config.yaml
num_hidden_layers: 11
num_attention_heads: 2
vocab_size: 1536
norm: "rmsnorm"
norm_eps: 1e-06
rope_theta: 10000.0
rope_fraction: 1.0
bias: "qkv"
parallel_block: false
beta1: 0.9
decay_shape: "linear"
final_lr_fraction: 0.0
max_seq_len: 1024
doc_mask: true
Each number is 128 + 32 x the weight over the matrix's rms, rounded and kept within 0 to 255. Layers, rows and columns count from 0. Numbers have three digits each.

# down: layer 6 MLP down (transposed), 768x160, rms 0.0775, rows 291-360, columns 120-159
# up: layer 6 MLP up, 768x160, rms 0.0985, rows 292-361, columns 120-159
down291:116130133090045094130127145131070126173121159085124133198122079205109109143119040186093129129173134124192097116136141111
up292:154117124108149085125172147177115093110139106193086145132105113052121074133129143170132190090110112201190145131134126155
down292:149128084107175086156055147099157138056111089131124145148129177091117114099125134129107140113118072063106180172146115141
up293:153120117127085115128066118093117133130129119121071112133129072090153134160192126150043184144097090115128088149120105145
down293:147149117216076132075223166185170131124154154121139138172053124139118067159135124073136134162114162057110153180169121094
up294:086130152132082129155093204145135119095168210158150149157060166111081180097079056173146117118196159135105170135092142103
down294:141139132087092131155075081134174153132106165155115127205171145180084169115188167160106100106123095105159155172133112112
up295:110135112190167169124099137135145092211159160137139158147086134166137134159098113115186133127159096087126108141103112129
down295:117117062156117135092183173105169100097178165104123129101131160113104099144117089100182122112129101134116082163149151112
up296:105140111111123143166144141116122120086157073148120128145082148155110099156175102114119058161137127127121150145170159133
down296:115182101172144120078097111113106074123132060110133167130140159142140107190130133114071161156114099117106073143140106127
up297:169098137060139122126105123174074150144127121103119146101083155138134122151176113184150097116130066134117117142138131108
down297:146055157132179160131085106184124182075115165115121103090126150123183154148156124169120138125185114212152095073144092117
up298:144126123062110130206137135116163120122133166081202125135139179143080081157181131148203094148125178105139098131116055062
down298:103081038098239166112166096142145140156118186163108151097074131143125091109101070111150154154209072149192133115089094166
up299:120140097136112076149098179134125186098142103189161090115088107145126149112110104106114137124103102186175143142127085155
down299:139083080078094048127072126139091135177130162094130116171143116213214117101185118118127116134141101150148154166080151128
up300:096102120144145112090069168124129097157135153187147178140116153164167124159093078140164158118105132169153120067129105122
down300:100138092093110150102100115095180147155118124150111138151142163134164144116154138120114159158229135140121143119142147129
up301:164116137140141118128127127146101082128136107175111113127086119120099151138124138136089130145049075167115111123114142113
down301:117102172111147092111136156111123099104104146157089104078147165082133133148146139099112157129148105157084134171171160076
up302:103122148131132138118123184174149127126116172129125147086088109201148166127162104119141124080147095167123085086112109130
down302:154137157092151119119102093095120099132109108129138126108051156195101174114164140113099105159135075117102080142164122170
up303:093087165116080109153109197135132122114143160118156116146149195110101132103142159099058157146122153177088107138125125136
down303:126095127202136121143134125148112124156110104128101111211150144094111127120116084152147168144188088164156076080178113085
up304:103136128114150110178089122139121135148186071100185103098126175125149125103131142119109107194117178048160113142125147147
down304:140110146154155117168125140099144130136167132064056127132159133146190098180071101088091113093134160088182141124099103113
up305:156130106138158127138156134178102133109122096155186125077220145130145080176113111173114068108124130116081135135060133153
down305:142065182167188227126165143118116141115132123111131110143150141115150137102063053097154065084109107178154115135074147090
up306:147100172144161125115151090135124117158158101156101083117148110137099082108144130127140128156128153107164093084114137153
down306:112084089148158078120110098150111136116142098157127113135114107122179138125119132123126100193121097146099108121082119132
up307:168184143102119162113142134133100117084136124161097148141123060120134142117087133128130086153102120072200139142142078142
down307:123133112095093115140082119142158151049150111132158159119128033134109207120177010068118115142135092095137148171108099124
up308:105099088128137175103148119181114105085139139141114129070188135107127088081095119160191075131103169177067135092143114138
down308:141131140079103119139136146147140132160117122131141186089112083191087093104144139134127176096097134160139161137071034171
up309:173133093179119112192045156097103124068134134115133082114126082130126123160177146104180115126147106128143213136123124138
down309:167141094186127090124076121071140119103174133152168139121144115129145123129175154099119132100107116117102146101099109104
up310:103097168082157128097116130150145131094141095154133118124080131138169108113152117168134094117145136154147113140111109100
down310:044147135132152156137113106103169116127120132063135106152104135134122118104100140142107188172179108137164159109133135120
up311:117123133182182132100170144121060128127145213143097158157117156153163176121103107133141127101162136146101104126177091183
down311:186111188110148066159166130113163217151137128158121164101124125118094121155121141150056106105091136171115135125057159143
up312:098176073116110131150123172150118106110100137146210116125137061132079115160078061204100107135155144111122116111110113061
down312:099128122109127097173098134159151119106105124184082087171191121149142151146106096145111162087138141166177121135168115134
up313:106123096084118147118100126182170126086148150159124165120119170146135121098123181142088183183131138124128113106111155171
down313:181126116138072177145123168143142127115143099105125188217176112146154134086150144154065116159153096081104178069108086143
up314:141121140105109168144140169066098120115125109121121155102107117153118090186139127120154143120231130120147153094143106100
down314:132122075121104115093126200119059116121157155104114166091111174137157137165121124124168124102141173080187151145172172138
up315:130148121117164085141110065131139180146126141159153129115126073125101107156144132084137202165085144107107114202103131050
down315:127137106096143143131119180144169144169104112109054163094110106123099122175145153131157126148126132190090123146044138133
up316:139089077145101127095161195134158191125117139096151143160128051091179161087130100209153127126120076136134112142132125158
down316:158117116151063082077132107079095105106135141162187105188099163102099162160105089109138081186115132100092199061202097120
up317:089139112104102137140145124079124115113049108113122139076112095099132121121119153111108084122148079131147082123073166129
down317:156162172080134156104153083113156127179089129107079117169150170129118125137155185137097063085138132072106155111108136135
up318:132099178105135161091082090115135151172147123168120101184175118162148122140090131092085121171114153120126094107108100141
down318:067119110109137127142165112104241186118123124146195114068100118136145118116134073153139169161099077119110145125092083108
up319:085073178176100122132151163118147140095111094113165045129164155113106075137150108054157128152119125213138112138132045131
down319:092108193151132172137139134147163105127077152069173123141210147128146157090190103103110118163155112161151210088095138147
up320:115156095071149093178195135094116140121131130119097123149132130106104078171148099067173085110172105120104121111134158122
down320:123133123060123155148136132082144144130128094137132097147069119078153039139076124161168169156218123169108143117112115178
up321:077130173103152166148082111179120162088147130110162130072106144173166128169168088096096155120114129140181159125149099151
down321:133135135152140153135157140093115126114093133139155123113109181099107135100120109099157089159139145119084092093152130100
up322:111113114123167120109126094138147132189115088165155047140104148088161107113092090066111156167139166133149170131150151113
down322:139130179139124181168192164143143170133105182146181165135097114117141180245137094152153113213108136191094128097153108068
up323:137113136112109101123112167150160116118129190130106131126155095150142143108129080121151119147097133124101111142118122116
down323:114117088154125112100177094129115128099129116146149151146123147118119127126116156105100130087147131150168117101102089128
up324:094126136104179200085104121110142093134084145211172186117127142174075130189168108114122143075111114127053093084093121132
down324:102104181134132159068135170116113104157172142190103097153163155145125092122141080173189062098118140147134138104142179157
up325:119133137126163105068144097154138088137124127092124159131134099103138185083112136151151152123137142099098097134110094137
down325:175106138124123091106140132101130117122100141134128177111146143083182151134193047137171115145119116072130168148103131119
up326:095096121170123194068099089180130105124152088068137172195129133129046110127141165114127121136141111159143175107147171095
down326:064114146135101138127140117156123126112154122063122138116138137174126179130114187132158139117121174183132134124135097073
up327:142112146084155096154094182134099066131128119166157125137116137106105145069209076071115141138054145163087102106121164167
down327:163150127158193100133136152148156084143133218163109182129169080134131194155069152120115117155172177139059125098086068124
up328:138099115073189081100113157096073121131165110202139149127133159157115132160127142174106143107089097151134108105070122123
down328:084115094147123133120152137173178092140092129118194174163152124137125128133076131177100097172109105139115121075113162208
up329:180072121135136191167165112142075078125145145173136076099100099126175089136134092142149154154156166112156129066105163121
down329:113086117137136098167140191156123131107119117107152192114131096099139119105133133145115149148141090116135147133158141131
up330:141066090109097123203154159147093115072170133191138147159137131153156110117097134161100114172157182086129132104100095108
down330:147115110145137097142173133149125128121114139115122156155141156087150132134102159103112157146100182141130151107096081125
up331:139142151151108221148072102207132115100168151138181172134116099145068152187128174208090135194142147160170134184161121076
down331:103139079127074062168090105140128110072084118116152154154048159096158146131092096153145094154212113138140164192121150145
up332:123131130114138119174171082186108159121149128186164103177132110138129135139160164076097127125189092098108124173091095123
down332:165081065124134115103088147154173128164134173124070142072147116146113171164137166077188102109170044131149112137042116140
up333:114133141098095149164161090126141133097123174087156105165167121146135072158084148123097114125096114118149069112118095139
down333:140155105151151137140150120144162051133157154072133093180127148145150085114126133103079178144141123121113118125119129137
up334:118158120118155131116080140156161160217167113173103124085104158123112129146102132093135123183107101129122125156119049150
down334:130088125130124123128105142094148126111110139236058125084143089126106151157028135189128107136138095144127080142121023111
up335:167180149111117086123150087106110087158116106089143187162135149143140182145121162142100137146165108161170122158142141178
down335:140141128150052075075169104068126158143102069064147106137115134110174160153145128064167112142128072135148096131139141097
up336:098102154078121181114113063108105171098152113119139129113129100089153123098139151143154098102087066120107155167124135127
down336:161077132098156139151111123124089145103148105138082156144172131135156173121146107167134098114132132164129119120121129079
up337:125162137087087107097094111082088195138122109161136117149135101162161134148085156100130091171182124103064184126177071160
down337:111164116103108121195085161184098154144111106137114111178158178241158141163116178163133150150169136106143119133108090067
up338:084108148153123097120206081136125123105107149151098142072120161060098105097126106072131206098091117128087147148125119151
down338:073130126085169123133130160094171167157081105120105086130117130113123138101119085141075149139142092113135123128131135146
up339:142098161146152098210080097108102159171132125123068058178177136107142097082107167140057134135102126055153090115109142078
down339:144078160115125159150136110155153139139167127089112127195103087057116093137098085206139158040094166105104119171164100143
up340:148130164081084144118127138132121103168112161125111111108181138147125077090173173128145125123085187156129181147137092138
down340:121124128097101167167182192110099134131154205111060096147126133152137075132076107157107169081106174161104186084100114145
up341:168119163118198130075078099146132115077120153121111195210082109097143170174076143111173099115069141162153141118097141152
down341:125151145126148106108065027137178104092110094136106103092065138178158150110135161133101128127060137204149139180087103131
up342:090114121066180123118166088131122154137132133145100112121098136102174139180143162121116191211140134144111184131135113133
down342:103134095063117165082125140145147182104214221141117087121072092149134095097107065095138124099118120085131123105102046187
up343:140116057165151146162114092162101152105129079121102124121127123171161138097115159152085137135118154130099158161125085107
down343:128107110087117151125165153154144132135121125106097198134135141141180133159152131131117166146146153156114132183161141113
up344:110121099137175136072152166174133170096091144099121175125163127099121140176196141091066148083136114156092119126144129173
down344:139094122122197183179209179239148130087109140169091132197173093141107073153099154132161047149103083115162086084094092097
up345:120128150121091091147104126099108114188138150112144111157184156132124168199126152097128130111141171149141126132133098130
down345:192109127101106153154143164096141177116127135113121125111170125168118095141076145130144122127141147123103135117138129180
up346:075093079114114100092111200106114131118156145096137158151112172144130166132138174125179177130176128095110119092136117174
down346:161074138148150096115155132157135138169175146134130127132135125084098167153144136120165149106114077097126139159125183186
up347:180111193081115139146085107097123139141133162130136065136103153154140185147107122076116165136169086122143106120116131146
down347:188152123136076105072099107135094166105158128136084119132117113120136146127140122083150150116139135136074121154065130178
up348:139146101154158154100176099134139176108112104114111086163098186082108179083137076135166092067108206134069120113133164174
down348:152105116089136173170111156139111089080125126242110131154158123090136138130139090123159097130167141070092105078075089135
up349:137174130091188160127142130113106166159150120143158092147145110178112080181142164150140141100128076125161108116127143034
down349:053126044063153166163087114106109121128138040112131114107109113226141137091127127066144195189147122190127064162133082073
up350:132135093106112097170122103080110107167103139142172120193113092141107145119176162179103132152157148115105105140121082131
down350:177157143099157113148085153150160145111106093177176051159152153137061125109145199147146108106178172097116081166116081142
up351:079145180090131152166202123138084191125122132109113079149145159091091114163131085154168173129112194161107176106108092169
down351:117109128083054207113156211119159139175178138160109049147149099104158090101111122116162124124147094087146140095142177146
up352:098116153219156144148104164113140140154108128099119123123106062133072112046129161054121141110206108124201135047119115098
down352:130133209197174127132149121127172139157107172078113154115071105157169136111126183161129080124201122122189170136140078188
up353:133089173122138161065165159134068187112172122139168148102135110107100127090184145130095189166135113155164119122135126059
down353:118160143093101182133126142058121171146180140112095080116144099103176163141246132153163111175211145110142075137138139047
up354:153123155151129144096167145132106123136148146156152166146072087124120084169092163107111125120170174123114134217114167093
down354:121142195118098192086124176078119144139106158143158201105132079173071095114121089107149128111142145142179080086120126168
up355:159116132172154132152171200162128137125134148087160105170151129131100158137129146133204118112155114218147126093127054187
down355:140173125170123099082133181114165098236155181127168119172158093114133163113109168149160148131134124143129172109101136161
up356:082072197116082129055169153152094112077121068099079116128169127164112151111119132176140128145130122114108094102128129079
down356:157137159121112042125155174184093135132097127175147128126110148097164198127099134132141126172089152088123088152202118131
up357:181137153081096138146080136136135113121152086145162099123165210051132106109150128112121153109120124136160097127190140158
down357:141155131119173130136148123103132089148105130160215114133159132138192099112102127130158146159122128207138116115157077108
up358:099160139169143123173150126114120127125096100125111147147177100130154105191076129176151105173085130118105144141105117110
down358:106081098127167132122110149130159071087135115160104171122122080083131117099116173115138164110143148146092071172131101082
up359:103155056102141044071099081152117100155101133138128120108142111097135098196164134127106104095133151112142146164071132200
down359:107190125100077130141167121134186113105084140133105120130114090139053092174178192161122117133105155124120118139119110139
up360:170104147121117132114172112045112162080152093076164116126100121105094139168080117130152094095130125135076198161131168091
down360:137056125140209134093099117109137113101147167156154104037143168101112207146098141115147134182075176114144101108133141096
up361:110126117152160111131159129141062074126133081097125086139152150137125104184095133104119082108107104139150174125147109075